Each number is 128 + 24 x the weight over its row's rms, rounded and kept within 0 to 255. Layers, rows and columns count from 0. Numbers have three digits each. The size before them is the row's rms in percent of the matrix's.

# layer 9 MLP down (transposed), 1536x384, rms 0.0331, rows 1045-1151, columns 256-319
096:121147142130130135169083133126136074090099144155146112104134088143099082111089111117112136102130114124158126074138139121122122159163118153190106142104118128136167094130102127124116133100103109
107:110130129155137156100141116119140110161095105169118120153133150137130101128125117088117151129131122088130127142148127107104142140127065116124135191160145163115167132106140128095127133100130142
099:117158134134089164119126113101139108154153179145145093126109134156129143134148150159095105135109136137151138127132148110132098144107137074119106100105159135146163166134143122107160120116113175
074:124144111124124118123130130116140136143123117117123144127158138142121138159106126130139147096139121115127127145136132148109136127128124141133123122132135115119132151119149122143129122106128129
094:141168110115119114156106173122148102137134121079139125103134142146083156126163160116111102122127152112160139127111157112117098101108083139159126103129132106113141110162102126106114088132107120
100:146145157118137125120124159138135126147157099101143103122113154132126111099112114124132115124122130164103151122108138129125140113118176075118141110125117117130119120105133087154151128147138111
091:111141137123150057136117148104114159129153101111118087099101142114144145110168116147103148132127148122120156162117127113126069117147141126134105107134110165137150126158143128174136167135099156
098:132105165161137147102145124155111137132161127093124107172127178158115136128103161122129177117143157154151100123128109145154118138107095122117126138132137158104102142142137118150152117122114149
104:118146170101109126149120100114127115152132144131130138136159124110147120126156071151117100124105114075136107106135133129113134082079162125136109103189126106157133120155126140125081119134118130
094:102125138133089132134088126124113127137110166149129143145131151122126154163098148128132116130114095123181131166125151127133134065165118133159152106131088081116163134127145168116143133153130156
102:159136122150142129100153107123119097075149104197093143138122157120110131163136144130084168125148102085098131134130108137149120205143127091156101096119123138144143175144143163068105102117135160
105:198143143177110125127109131135107188141168114122147151115153086145122120124136107104147116138105116162130141117176123121142109102167110133106110157152133147167142097126100115133134111135098132
094:096163139113103144184153141162138162146088151184137087102136136174110136149157138121146160125148106144083161121137082095141151145120155141117137129101104120100110115155144109113191126129142120
107:139145129090120149106139109141128138127127140093126154112102154147144125159106146112112128141121140143129106189112130128129148136124125120108146148154084127128112119160131140146093135106107128
102:103117129140117145115081105100136138124157084146111096123121101110086119141125197126106118099136136120098073162131159155098124125102108118111142077163119143112127101130127165126099096093111110
092:097128132121117143163173081139128118109152114121132157115132128125134143107132127131146150146055143144157137128149118085121096119114121167120096101174118131154112114095106148118169112141132098
109:096104142118128139114151100129110133154118097078104134112110091136093109141125112141102101172129136118113112128164125149115147145124087135147160084147119132127118117148144131116129097118149058
106:130130106150118098090174160159107134169114121137138109134127144129167108140105135119124129130152147108124131163092152102115126144133108167166162120094100128101128141176099099147121134156127147
104:106133162151109175091128123093124092131130151164099114164087128128117117125142155137125118151135112119139097136107144129159123138098148163132138173150091101125076165103135144149175137135098126
094:124120173159125113155159106133123104136099133093148121175167145107130128131116078135143168109126093139159149126112147147127118114159115114123116146061127140080127087109123149149131148147081163
098:120127131154155141137117108156133146159110143170101114109149145124160129128163119093145136117124161112135110144067100136145149120117154153131133118144116109130130147141127115117132126121162111
109:079125145147147157128104162159142142145159086073087125111121125111155124148112126175119141143152161100137108105143087164142127151139130136128138172151106123101122123127147103111086109139121155
103:168156146146126136152123121161148127125137161139123147105114159083117099149118114105106126109145075122148145137177077089143080106168128146120055138091113097132084124153101113127130127120151179
100:109122132158126126141118155136154152129175120149152138149110158117144111157119141122134152109145109122129146087142123109116114145143158137138082113137131132109136123129197082119138149123158169
102:107168130119071163138126163113158138131173116144080106094136123118124099123131167131136123084121108157126134156130137184114110139111133138104143109169097063151118108143103117131107093127123116
099:098152126146139112167076101185115139133142142126127109115114127130091180137112150119158155121101111115136123124116107117163107120070122135149171120136156155128143108164115114119164134157132139
107:123137101150163167125131127099151144129137137132127157140116113155163112134161105137144107146091100129167138141146105133116131105124094165152099086117163118126126127116091131141148129152177147
105:120104134139154097096116082162139133123154156114148148133134121127116122168162149086178132153100080160115127150117120111158128109143114140117136099160094104132138085126132124124132127161127174
095:144132156152135142111127101145120161135123134095093113133116103131125146123112126141146152114089131127142126180093148157150161107144119109119121137098104104103118105094140140165163111137156138
088:135141161116137116157128126177101165121127096150113129149160145136151126153116126126130129102128139120113136114123143135125090123139132138137118139134113104138080137147120129134094122132140134
102:102108175110127125129072134126164095103140113090133145129097167109116118163159103107086114156152100122124144139089170112119135117156114121111143082138118129089144131102120111137113146108131162
104:101125152110155155113130125172126188129135113098109133162170089145104120151087143098145099118128113103105113114089154185146112102121128111125156139143160146136131129132142174081133123130133084
109:128151112119126146120086125110139145127102165142145111119121108118140105120104155134108126149158140082129166157126155122119160164087138162140129116109129083156121132099135154143160068124128114
101:124174161102155133106137128090140116103143160128125115161125133134140144128152131098115129141114122089154107047100148172163115128143107168093149130142127140141099150157146182130111118135141133
094:142138145114118139137147132148110128147132110166093122091086118156145102153127106114099152135166112132149169140122118128137169103091091111106121108156102151151107148132144120134139082131111145
105:145116170130135137147097145085149110083122164123124131126152129114089178153123112096128090138134108110110171124156090161094079155121159128135151117134120161161110136119100166109108151158151165
097:141105149155144071115115106110145114142125126058155107144124147118141138139153104150155125109116136167127113157143137123141116124129142140102153097127105124139128126096126112134107131150133115
104:159141108144112123138113121144139161141120175198151112161141128156136156115131125135167115100183127104097129161149146135163089103113112126105121155174146152116129176083106122130143119101142107
107:103083092119119111111142139119142109126140113144082141059106133102127092142099159166082150109134109105135146083145161128144115125127162151190138092111111144122142094146121091139103116100171071
097:104143092099153150118153138128165117138155148151140110118128080140106153126133142106101130113146137113139135148125149155144157114139089083089072122116128137155120166141078157156100170147156136
107:171124170101101141153148141151141118133172150107143130134112086109130155129133102144129149118131115127131127120186149128127153077154169097143114131097134115127140114172157081135135137116112094
101:100140118117120106120125129156133174090119129119130135113136131119132132099118132148076109142127113141116129146132115135142153126129143125109108134135129088120112145071135134153134142114127138
103:142130193115101138166129101094128130145078147096119139174142131171074149159114123121144112133083112093123141104130100116106134117185150095119124132102110129092126161090135075123146151125149113
096:133127142088111162102115126147120124148115146135116103127154164138071149133120136112128130152119132106147185141098118092116157134162142128129130135144146117128161105135149151126151131113135156
106:108136132156103139112118104143059178135101144095139132126082093129128144130092151103116135090109129143101128128124103096150150179122152105144140103125130117137165121081116159138076126113131128
111:138114112102146118129133142144122135164160155117128118160139124126107130094126134186125130115135191135128112122126106175133148114143112086146141118103092116153103099157140147110142099073101088
104:097110128103150117138127124100143135172159127147136142144112118136151100131108098137150128142134111136155141123153110143140120100117113125123099157124158124106143133140095133111122098124113102
094:182156133138156122148138132093123136154173130099133134127135135107117130106121136130137161139125133115113094118130179101107131138113151175139132163131164134162111131133133097127146114149102140
101:131124107147118126147129127143096119124150123098141137118154125123129145108110104184120113135130131144146138135145172150150159153120124099102124134127128122125161139131121077135124152113110122
103:129109091126161110121098129120080104094133074129140125119109154128172106091101096146074119140144097136169121152156098126071124113162121163165154133142087119146148114149119085140144149132089120
096:153142168125136113129115161118127116119122122100122130092143108104143147144093131131133116191127107164097160106122110135108125142150113109110141139123117120120159118137098124112159135173120123
099:125128170100139138119161113117119140144103106070117141123184100100128135150133105094121095149103137139147097142119120120126131155124109138137093090153113104164124145096146151105036167153105145
089:128142129145132103099133131141105169118150123127139118136138121140137134104123118150127110168149126129111142099123146166141128118131122135149129115107146110138136140103134090146115145141130149
106:141137108086157088110139108140121125142135081099106184149126134097136104098109111091125115099139133135125135145135165176169135093148084126154135135141123134134131166141151115109130119105142086
093:134115095113102130139157138098164111114143111117171124115106110119118116123120140119113141113140177158165145143108152145142099070058082130124131124116131143116118152156116128111113110143110150
103:101106155158168115136129156082155112117133124131100116129098155127134107098140155126094135142154132129127125123161120160109108134100143091127135147150142163119131136136161125152115159090133172
088:159154114155127140138158132149118125129137121137153134122120063116163167103132098126148143114126096153123149133149122094129110144146149102148130104078125113141128119112114122108128130137125151
095:100104168107140109163159099143156115119112150149149052121138135138117138146114118116116109148099144171132106139175109120150148124178133103152127093099149127120115105148138070093161151114140111
086:115102129096150127142107138124155095119135142148100131119125139163149133150112121118117101144112156141138135139105102162106110153139118138138106158131137131132129136122127135137128140132125114
096:130118152141163125162080127146154157117139108147146103104133130120131125084081092142126128161126090159113099127125087111109143177139129120097118169168107129147123148125136153158111121107089122
100:152135103155110091131151109128099184160122100131114113117121146092167131099203141132153134125116122108089117144125135121102134146106139113151156152136138135157136113133141126134113102149153175
103:162130090123092147125150125142158108107110134137057143075056142141134139172107135155147130099120136142115155104153125109176103120161156116111137110142194154120142124145102125126138137137112139
103:145149130115093124131116138114096094139134151137167125142094112166158152206069102113126142113123106115128157122160126084136122114130125120109189175112156165127135108132132095139154112107109137
099:133154116120144113101117117180177122087115114106122153082111160092103083127112160111118110127110096119163138106150149146126140121131106169111155146127127137170120121131139104108130084126161138
104:144124126166131127081120156138138142097151119127097095129162100134152112114150116109135108135127125133118147113100120145194104136107162159127111110128111114154151110153121149092190115144108136
106:123155128099123129107129140119152124132124113128140108115140112122138095073131162127085117122127147134143116138127103098128114067125084117118112124122116175148114106158105139146139123139134139
097:141105149084125159131117157124128117139172160115129099094200116140116131134130134123139130135082144129135165109138124156073096120160124120159090101143160140150115087169114136150090170067145180
108:133107119128139121136170116136146134114122111102144182120168158149104133075150088158162141091175114143104106174125166132136084111106135148149091163131136086137130168101121121106122177120090165
101:140147120126123135163130153127099105112097112115124147137142096127151111097154151099099140129131109141132034136141109172151159156103123128105088102126131151113127165150080169112133099106155109
094:128118074097160088155131105097165129137147102127099151133116127142166081154115135150139107154118150147162123126154149162142155118138121100125152122117115128113122151117115149156156140128124173
092:177140109115131120162156127111131148132121151141115125119115158099149116080158100118126104126160114141119137153135124188154136135118132128140141159109129143121119141122151088075110134120135127
100:162149131144111113149117135083191136111146152156173145099135126135140105134126139127091072188122111126142108119124098073121138114134141113143126125095127116156118119144168136153079149100087140
098:161135153104091133127143134122131154096122165161097148089108145089064126143124174113104142139129138121115124091147110122118133109118141184111141119140119130127124145105167099174138118108135163
098:130138142099132143167124120122120097108115180132153111134141170150174140127128162104131116125107103111115130137117140097081101115130115126104138114120073105129124104154138117091143127126155152
103:101135113116132171137100128125120133120100156106118156120063108158106143168143154125109148137143160117138123129155125139119156133171124125110151137129099111121123148116153138110111122093109114
104:106136111108081099098164150151140125105123160098146162143120152133125130091086131130142134153146085145139107118138108146129134143111160130134106121118111110069118182120101131121168140144127147
106:164148111157121143106127173123185157101114121150120155102083170112111137128157149121098183090141116163129109122135130092129128169146127172129141172126087113115095118115118142148105110115099133
098:102164137120166153125111132105113137142144108154131139101114133111098112163100085129131139113105097127105122097107109166166144121080116108185135117094141126147130135108125152138104165098166137
101:135145137101079132146131119174131096085108128129125122150076104091106113119075154117104152125200126166148149137132170127119135158085156091113075143110119100129149104124128143101107152113130155
107:087144101133123146171135182128130127121116122135129140119091150132157133124092152117144149142173109146148125107118128147121125170128133159090175121150109132096115102074153139083151171144120128
100:144099129108118126107161149132157125126105128138111132163139128150140150124130132114142123112148108125126150111150131121115126166122138122136129111127152137129102158106144115063165118162126102
094:138084099089148131132167126124150133105159108147133122106143104120151156149158141146123118135120140145155105120112149102123127158175127117136113133091115133110117130104161174132140119154144132
084:123135122133099142123170114121093137156126133135111140116115085143150110094117140090119087102140122119140103085113153111139109112120093141136132161107153129108075141137154147149094170105104169
101:152150128088148122137110131084114110138132101121124123105147120148154117133139134095113130118099135140096107138118131117133121117132119125104107119147109108125126139099147138091098105152109117
109:142114118082109128101145142134121095140164137145126095130080096094134124151132149112122111172096130121155106100124151097152164120183135136136108147146151145134137144170143115113119126145145124
087:140143152122112129122121141141132096110120131144138121094086125159143098162149162122101068143132135081138087128098077133159133104099087105120122157134119110104139109171102146147124119178121145
104:101140116137153099129158164112155170138159122135118116131172112098135119147157125115119144141123124128118150154137151120145115152164127133122124141135135121147131132120119112122138103145123156
091:102111139115099128078104111127135117125067154153123091147122134128149141108161132152123123171143110124100145118126116106111152136136158092120125133129116106146130124140121130176110114155141143
108:148179149111145137079136152065094121131127128160139144157116139158150098126112151142115122123154104145134161101150153134170119167132132065094140113120120156082078158087161123129135105159137121
100:176128143122151130115122141122114125114116111118090130143180123133109101087087123133129135121149109150145084093098104102127128167139111126111086115137159154114156116134143120145090142122119127
100:141094121138125154111141141162139158081127133138171151161140098167168176104128097154151149102145126090124125127103150190103152139111123112158146115090105072140107095143123139162212147128102135
104:126167095118089145095109145107083108177137173116101148140155160197112090109102144118126113125126126157131129162143115100123180135139122111129151128105158115179144108109124115117085124114120159
090:163123148159110120104141155110112153149145102149156157161100132114128127137139078152127130097098149129141148144145117087127139093150130104139107119127163126178096132148127107160128085108111137
104:144115142102105135114139112116083117122133143124138144186127138131150135172133169174154130119092106115143180104106126134140125136160171129179125120065139131105135112129091138123167086140144072
107:150162084162167135112148098105133064086099145174097100148136125100140194158135139118147093201149132128146129129143096068138107170152115120104116094157167087126117113123129134131102073129121111
089:177087105145124139106102141130138127129146144089111106119124157119117144104161128112122076134087134158107096165149148147113148151118140158136124121164156107144114139152096138160128133119112153
091:104131128124136151122137130131131123120085136118150152119115134169102127192109121120124139138070129106141125120133133126126110128164105146151145074144158111108138154118103123154144162108141140
109:150156076123105103103117188136134164138138118129147141122131153145114151140158106138156080141114079134171134143080110118127104123135120095136131121130151163119091120106149123156101133145092170
095:147138099126147175142168116131121155134122157147132160126124102106129116113141132143173155148096132119105126128107120106112085141122132125134170079130121191111119116101108108110148115170184099
106:108106121105138141120114097142121141110113144113103132140107129112079124133144156175113135122146153144147122176180147106124132125141101164155121107157126100092082158129137142090120134074190179
098:131125163127135159104121127126126118133131085085119130109121098130158125141147132151155140122131117118109145153165138183113121100149098138126136114116123137116104164148131112173106099095132137
104:153085152130137153118125106135112136119104125095111135101109113103152135144093104118118085125131148102139144182108122123133129122159098167113160152120171097116137129125170123108173166108102135
099:043148137103129125142118142080154113072115150160125154108113099157148141151102092102121156107167110121149132142137112159142123146177161134123143150116129117113118127108134183127080112090132138
103:111131105141166110072125128147091171125083116119117138116170136126122085089115149105107144111129138127135110110111139129117122151159122143106116165114144145150119118128120124140167121121144148
098:137116139141120122133129138120148140125157117127097075123142133101153098092106121125120138107076145142121124136115134123175119156144128109128128164096142141113111141120158155124105125091137082
100:131143151116169111137100128127176147126160057112116102137101141092108147110128109134143121131108151153150147116119119110134097154120181102136133124110133137160179119139129114151123116123116108
098:131096093114118175160151190110126122117152133126153160117100136141096142120118159114164146145138120141117145132126124101153111103130135120130143137144110145134144132140151136108139115140159175
# layer 9 MLP up, 1536x384, rms 0.0384, rows 1046-1152, columns 256-319
108:153112179104140125119106153144147083127103129095150128142121103096124122095163104168128149148151098156113087166229142161127181126125136123105166145115112126151138101141134119200155110092145138
103:150161125167118121108081150178157126161124169107127130156101121185107168100131123122120137114080136142120144113095081145113113114139116085085133105128119111166099128084158132108093112111143148
066:141144153142119167129143097109115143109132081137121131115117143133143156088095136099121163082131145127151132083159109112133125111130122103138132132140123078151129141163146136123120115135129113
095:136142117105087119123129112120159117117162113103119168146130105159106107140117102139145133133087090140115135128093141189124135118123124088139131157125151072154166078127126173100120166122120105
082:147138135109129090107135122172118105130133150098119134127133140132110110136129125101100100138129113166112134129176115086187165081116123101178119121155132106141108114101148146128176126142110148
085:136124137167112120097156126081116148158145146124106114098131133150145123128147142134107117125071141125080147094121124137148134128062160108122131089138110098141116147126125149126183152122113119
101:160133169142164126153143119116104091157129120118105091136109138127111149126153104113132102095135094152086102130107094140125159141131117113121130130099133118161132138127129149157166155112148123
107:129122141151176124125095144147144150141154139132153062157132130127091170117150109085119098098153076156137143080111139142137166131099158113102106151130157104155149146135119108160146141152125119
094:134114124130161099133092168093092116085102113167111116133130139120105139129121160122118117179157136114143157136117136168162155135111160135120104169119140113118139162165163085140143166157145168
108:133162105121098114090113113129136158102134155107137148145106109116134127105138124089139137156142128106132122120140119094118111072087111155134105087136120168145077137100148075204117122147142121
109:108079147115109135136116135113136086101165111077148141103105132139120135117151105133094156136097172147126126120175140099093169137150106134116130072141167153117147137133157104131120133092092107
096:123092098075106157071096146157111123137155063141106159104100156130122124125157094101102142099159160126102099118170112161102150064147064129135116129149090141109152105119128145160134137151160119
112:120103057091134126118104128104124088132158140142136154118106122160143101142086131100164150123103116161118107137131119135105099151140146144121167100168108144139119119126104136138124162129155142
106:151127123141093096137107175138149099142141116140145131109147113133144104141119123090145145085098137143133144137114072152127133146106109125155141143078165152099128123107138118139109124128131102
089:156095138125122154146137102137156126129130115130132118103136151149081122107136167105125141099127110165077128160122132168160142089063140150093117153143098084119159127113139123151155082137077137
110:143131142126148109111131094124118143135128115123108129105151119121109103123141175149136125106102113135146114163096107100107104160079107076123144117102119157106124134141142109153154079145176101
109:130132148140149096127089102117170101128147161123134154096088102126099135150121169132106139143119086126095153088097134140152158177104185108130105075128150132118105155121163108114149148158133120
106:161146111136135127104115112118108149118134110079117138089130152108107134118131089158164109101131157152122131122134137169127175144142124130157100137107074092150102144178111096141114140118123137
094:117110170104142137120160129121142134127121167123107118086104125129114144097112152134139149158125103101135114115140125138124101112126172143107137125142120103137121118111131104115162134139099084
097:130116104099130154092119161149144129145147147095141160129111143153113144202074104139151130112147074117084091115167166133166127142114100081135131131104125149113137132143141103127177125085122101
112:145122085121152104144102126139176094138144131130136146129115149145104138106145106153156160118136107164136143175136121144164125123104134119130152152146159157117148132103113123136089134129116142
106:148108143093093134116110115136106115172110190147154136091125119111103136112153172127132161166107136155101144126108151124114130126140169132118110149123174092116150128091115169144110197127126076
108:134119155115147118163122135099091136150114099136171134116109139142114161133123126153100156149134140106141133142121169156146088131143126140115153103081170098142141101116144114162096097147134115
104:154108129128148107123140160131108109118125112123120118105154104116143152125137100156130101078148111133182107134152136151098128124107140175132127150142131110095166127131137163137124129105069088
104:128084099109140101099106122166133124133151090099131095143107083132157177104106122109082155127062174143091119087088128141103155187164149128106118189153140123134154138101099133118168098154119096
113:112077121117110142132102128141153091129137111133142130106076129146144133126123097103110145158128122153129142157102154064104153102120155182114131088183121096152150148123157141128142149145125067
105:133134075101158113116108135097132078132140103142093155114118093116116123141112145124083114094171114156090115148130129169106170087138127130096142132137088096130095139138117121143129172137130150
095:115124098119134124129106094145147092102151123097132159138162121138130092137107129130151149100095157137143135108144138126135147147140107104146152163157095121189133124134133167099137113098082106
086:108100157118118143096113117147155123147113136123098155110117099117121128123102128118147106111128091125104088135137108084126184109119090119111163166148113136093113166143140119141124130111122131
103:123115097116151135140132147125134097133154121144099142117085113111142136117154122110131146138147115158135127134154119123156123137089147111115130151126115143144115160098140125180133174120117080
109:149088124075152121132079138117101142175156157172118124138129128157116153080143129112117136114149100134125127140111102090114157113112123102117159114147132091106137127109106104103164124145124178
115:112134073108116125099106126134077080140120152104184117145148125120146143137142168146141176092138138150139151132114141118142121103089148163112129137089109132083130140102160107126119164120113105
104:136076071125134179148128110132124116115153136139120159138154143137116109085120116126112096135137094176113106095128148136147151112126131085095150146165096104126134127123104181151124118127127128
086:127173162134121129112106133136086099123108175148112121127156173127093134100091144102147146134148109142120158138141137160174102086073178115105154108168165110140150101149166125117124175132123142
109:129135117136104157123107146133148118125128108124123108107096152178116136147162089089096116102129124112113153136146133173139174126171126144143093118166120110082134101120132163063141124154090126
083:137140138139133129167095090095153125161161116158116116149124107095123122106176122135113125166168114148117116095127121110139118137107175076091087107109136135120147137121148121128160145131112136
102:175146137158139107136103098159128112151133149065103121157124143158125111146094094114122068132146081135117135117123135074138103150088150148123100156125105129154127131103109081151115102129105156
110:130132090164158143126130130156124120134137134129118121100147133139128146125126130117062105092139118108156122098153129111107135115143183106092131147138157168104149108088129104117154122151130106
100:140134135115161123160111163167090133113134116102154127128110140128086118107117124106149143141098110155117153112169126119164153114145119104099124133147125143167161132142140123144114114106158123
112:126167139114102124144083110111096114133129131145108130151119155132096149139145101094186144102142118136171138119109110156151122133142148129129101101137106121098127107124135125136162156155136161
102:117134104124137115101128114114109101139115143129144114139164140148076128110142131108156138130136060138123127145108122125153181095125138140106095123143166168161173131128135138121112108157168083
108:168117143113125133168116113114133096107135124145135115147121114150096146082150141134160116135157140128103176170094153132127151130111086100140141177127139131110148106133179146147141093149117148
095:149109166152151130128111105100170098120173157152145150106098119127115083130149147137148115147090111139135099105172131170132138118166120133121138152107141100145147145081140129083129099114119120
108:131128153138180108102095112164147154129090105123141139073120149102144121153145085064111131082081154147139118116119074162112104160103125119130115143132118164134125128127129117171133147127128125
117:132091137139097128134115143118143155122107194128103143118093148133185166155115118135125104142118138154075112103133155108116130149112159145125124176096105121097117157120121120154131140116081145
106:161130139171152116118124121160059075153146153148137150110112132141095149146131148155172120108121075157118157087094136102122106120101170169113142121125104112167117147156151063134121189116134119
090:144088122169127135125164117162141141101092141121156125068117132155162188125129126150190146125134136136134126145134142123104148132103125104098121120151153065105119156130158120122150083159108105
097:132131107148150097144106130112116112150124098150107144149108101097108101127122099109181094107140096113120103130096115104141114115110141128127141124100107132153112078141119107123104117086086153
109:143137155144093119125088167140112099144174125117079125104154125129124096040106114086115087114149149160157163143155112127166149085097168133131119156111095128167164180140125146130117139156131155
090:130084120147163105162091124119145138147139091104152117126116127106110179130133133081121095116086102156091111154152154135136114136102132152110121122105094155155153148116142137171122138158099091
095:134138153090105143121103105142112117151156108116128108060108155119103114109166154110106101114138150146153117095090135098137124135105179167113097132084157144100148132126117132141126162152123133
083:129099132162122123124121139150132044145077148141150119159127123145139128158134185122135090158116130146107085130122152104147123148148101147145086156140135146075149108103158096109167089146146118
103:110126135109141095151150130129137143151117112123151139088150122110126114106125082099158137145128120136142123107153159099165118130087131138138141136089113130132126153131118111185145125113120109
096:171090146132129127153107069153129137120135105146116150126123136175133139135096102091128105137122137133121132129114125149100144144119181134143170144122162108103157121142177131169151134109119132
106:110087114127122098147116107113087115106107119142108132090139132152129118098113159109139151090124107117133100178149140135144112170158137108111120108142143132174093152105129128143133097105129091
080:155122116108101165088132120089128101111134114085126139139179130145056150114142124101096099111146117144165115098148130103129173146067125109138119152082105150128139140150126134165181103128136111
092:165106141144117127124146105099133137143105128090138136134140131157122136136110125061179120118114154147119088095117147084129116127124124140086104102126143145094101154109145091069132141163139137
086:146108084160125114099143084138097119161134152133106135128093099084140117104133086095157108133135104128130142138178131106182162123114150128119143129113109141134140085104130143061135071168143116
099:170084121141144113198125101153104112113146100102162133097101087158123122115098084149134143117135102133110122188112157122176102127118111105109116127111116096213134153149167181163132173150153109
094:148084114111182117101108092116144150134117131134085137123125166108074137145153119105112142099144101152130113123109116106124135138129170145145155164157102152122168111126150133130138113164080177
105:144147119103115107116148144135139124123130155159137174147075090144092161130119072125151120144154106145099143104134152128162124141179163131143141158150125187106147093126151152096185180115150122
107:174149140096126115152129121172128175117189128114128131135129165155117165139130112133123117120196123117100159176085158133130123119146151123131107162087129150135129141121167110105127121105131140
102:162165115111117143116139153112156117147143132121136148134156159158136071140150125129152138104110138129103098118142096155124144111122141106110132099134107089141152120107160122169130143132134138
105:114146135145111120148119105107129155143114133098104154092121136124141127118129089163125126120167123172107124151129167080114104158132127094123120152142165125083170102120190143219160112134155126
106:164115125159127138129103115132133100136185116122177182101127088136137153135125139141154157127130127137162130096136073115163120142159112153081156127152113099115156122095146103141142174105111101
093:127119112132106130102114164139137135150119148109115145133116121124149156112100122093150100100143069150136092142187145127099137050097072144126144125171067095111132162117142123140132129112123113
113:149091111136151139104096117129130111168147169130182182100117119169125132136115129108083101111128080120178091144099081102087139140125102136132167129155122156139096128137127089120132093134120129
095:145114098134176099125110119123107124148107139109159174089093133150149096143174186120144149114138093154133114144112097114154158084123116151114118107139123123140134158121132067119153077138100142
093:109130104095128092117160129151135108123126147131115140145103122154143137120112119104130104094133176138152147075118142118149102160122091124074136138111116141159136201120111085157112125095114160
084:120121118118119115116111142169120126126157101115119161126136116139106128157148099149138202128116133115106134123118093145127115143140146101053109104170116134120195124102138146141148131183122144
101:141095129154176107116119163145127113111151139124074160110114113133130142164110123092127098092147135141155103124115091150175142113118116114108134136150131151133125138155085132114134162135170151
103:116104113134140103148098112143087148100116147166145137105095099102117067079131145122149092141110076132076103115174122106103114127134137135122103135107121149146134075159104118118172143109167088
097:150136094123132148149107119138104107136148138108110139104138137175085171131158091097117148080157171168090150147140058112103138141135099148124156136119114109120130100132122065113159146124117147
106:156128099104108131125141148151098127124172141127156118098131166142126163110156078118131125143142123109157098117129146112181104109138134155117129148091128114136143155119146154136148113168134119
104:133135133149170092097122069146145136150119127126116147118104151120148177140165129127132112169200140168093119103162153161168137137160099064139121147155153150105147130100161108147155088117144127
109:167094117105120122128120142128166167151130160121114139120125123118139133155139124124169098094127133135098137160131120110160141085089131149115160118153167127131146133129128115105135168128133143
099:122125138115132125137125114165141133141136080105128132123133149109164140105127139181155140101159131107127125092132122109177142139156132076113144126153096130153118122115130121163159129109129136
102:127134139125113064141123131161140120114172104140103134132134153093118182145123099119171166119122099159099111092173140153163113117101076146152118151154140122099133133087153167102100172126119093
112:129109128134139121158084136087164123124128103116118157115122112148101138112147144098136096080104153113102144080157115129104107128138111093167125151153165150163160140128144132162137130108118069
093:156148118131169061125114114148131143128133085133104124143128154180103124104150095115079125167139134115109152107066143138131132097112116097113113057117134135131112155111118118139140099117164129
092:131116134111116088137161093114151110136128104108131117098110161130115159091136081107135113130143114144132125061082143102148129118110139101143167108120108083125139122114142120103109155164131080
085:134143144145144127105151145159176124137138163020141131125106103135130127127160137099106119150125129102073126126071125167121141138075140098079137087118104147130125144127166105111147120151123160
098:128112124187146117087133177144111125166116152134108150160121136144118127118151137135102115150128128152089130129151155141144158086126102115080148112148147093116149149132138140142117112128132144
113:144136126125162108126120154167152142147116137112113146088108170132101120141138132119117141123118085110099096180117125134135103185119115122080130111159125168147154129153146096130148157132151130
082:123140116133131124110146109183118123167111146117154093148131120148118071147118116123121079166141103148101113145100163149106139159117140139098125119128098102156077118128138164089124159179140122
094:165151130154128091132112150130145130156121095102164116110129184116111111179172126121106142130153138138122148107149132146165158103122148113158121109162154079111148123119167145130117105138090144
092:169098084129113136110105088097094124144149098103088157111118143163106118089162122131103120128115094168101124131074112143120133132111128086123118153144100174148116131116138135153109135164078134
109:139116115137135160123140112106128179122098095187068165165110124135125106103123101109130139123169138136130097159136127125135111157130116147101113183114101147123121134112107101117128109133148171
100:137093168111120124150116148153096098120140063158148103119136123109117117092118154138137110131150093141116110123153182175163111099097125127101102127117115114116157129095147123131119136132136085
103:172109128096123128149144109172125141127168161106148122138130120132089153130118088108118142125141116121160109132144134121126136151094176194127134105108114181129106093100130115153127199173131157
108:156142134100127125089133084152081138107134129116105144121117129132105084157105134156159148128140138132106165140128160114117111124132152110119125095130090157093086075140138076125135157119128137
079:110104145146154090168135146153130129093149073102162140104082092146128145112127141160126139107087093102101149168134145140119135141133146142124106126159131161111146136118139142116100164141117148
108:167136131152159116106122117149176118136116092114105104151142153118157129149155145102139117112141105122109159136147164164129116126141125122154152134067147134168141132094125069122141112153136103
109:123141112128153100142085095133126189075112155137154183114103148161120138121134119136098107143083093123104103154168125099130105118122128118122177144125130150114119147148120108144163128114107057
086:136096151130115121096132119089127070148128135076159139141128141124136137183154110139135107138160158142127114097119098087158162115112107132158106120116093200142179122142143138134145149129144151
095:144134122128114100111103170113123128152168159137158162140176182134119132106126109104154107112156115138124115096122126117138131146096117120132150135180117123111147158093164092111102149087119148
096:146119100132119102152093123151144113108112124098147140107134098146137168107131098087135066117112110128163134148167123155126159139092118107134134158127195133139117167121146131191133124128135116
085:130135099141131119111143117132135130139168144123136168087128147149072112153164164126165115135115164127124135106107114113145133146085127151110143064137103114117111106116147104112119099186152145
108:146138097113157100131116118101131132109160128141135126109124120143166129094148107105134095140131066145131111162159095149146154145134155126152113092171119141128161113076140100102097145143118092
102:130090094156136129114125105141091110110136113106133135160108158128105101111107135183152077117150116164138084144101137119164103129097125137109102136126118113123142122126147156113133122110178115
107:153129103183116130121131114120094126125157076131122144078122131133119127116139119106102149117060191125113154093122149075133121156126156142115147137149116116186088114139174140151127151198109112
100:149162143113119112103132149115107098161102131073146127080137107119141143178160100101132123075166114136157101141112152154126141127164159153143143135133084151099125093162129103080132148116100071
105:169138117115145106170142167118164076145126073109134150130082119112108117145144091101117144090140153122126122095124156128112106137157087114107094132154124154080105099127119130076131105112163124
089:149131090133114108100100120150159148150133160056132113144127173119116132145176101123105129109133129120150097118083148120112148154117146116105112117118089133174093102123133141154110092145085151
093:111161106135175109132154127152084105111126114111158150121102124101134111125108092116133126143101135137102146127123128125119120110111113128106092120131124136119157155093114112080143137146142075
094:151135109114140131121156129090161113145150129129162149087148102156124098147142138108138115175158110130121161144112166128168134126142190108112178074121172062119106119097145121121103134138149109
091:127080156130156136101112118168090144142153116151109153157116126124121141093103113104148121128167097107117092109125128117133106111149126123089117122181092099139127139104165151169104177116110113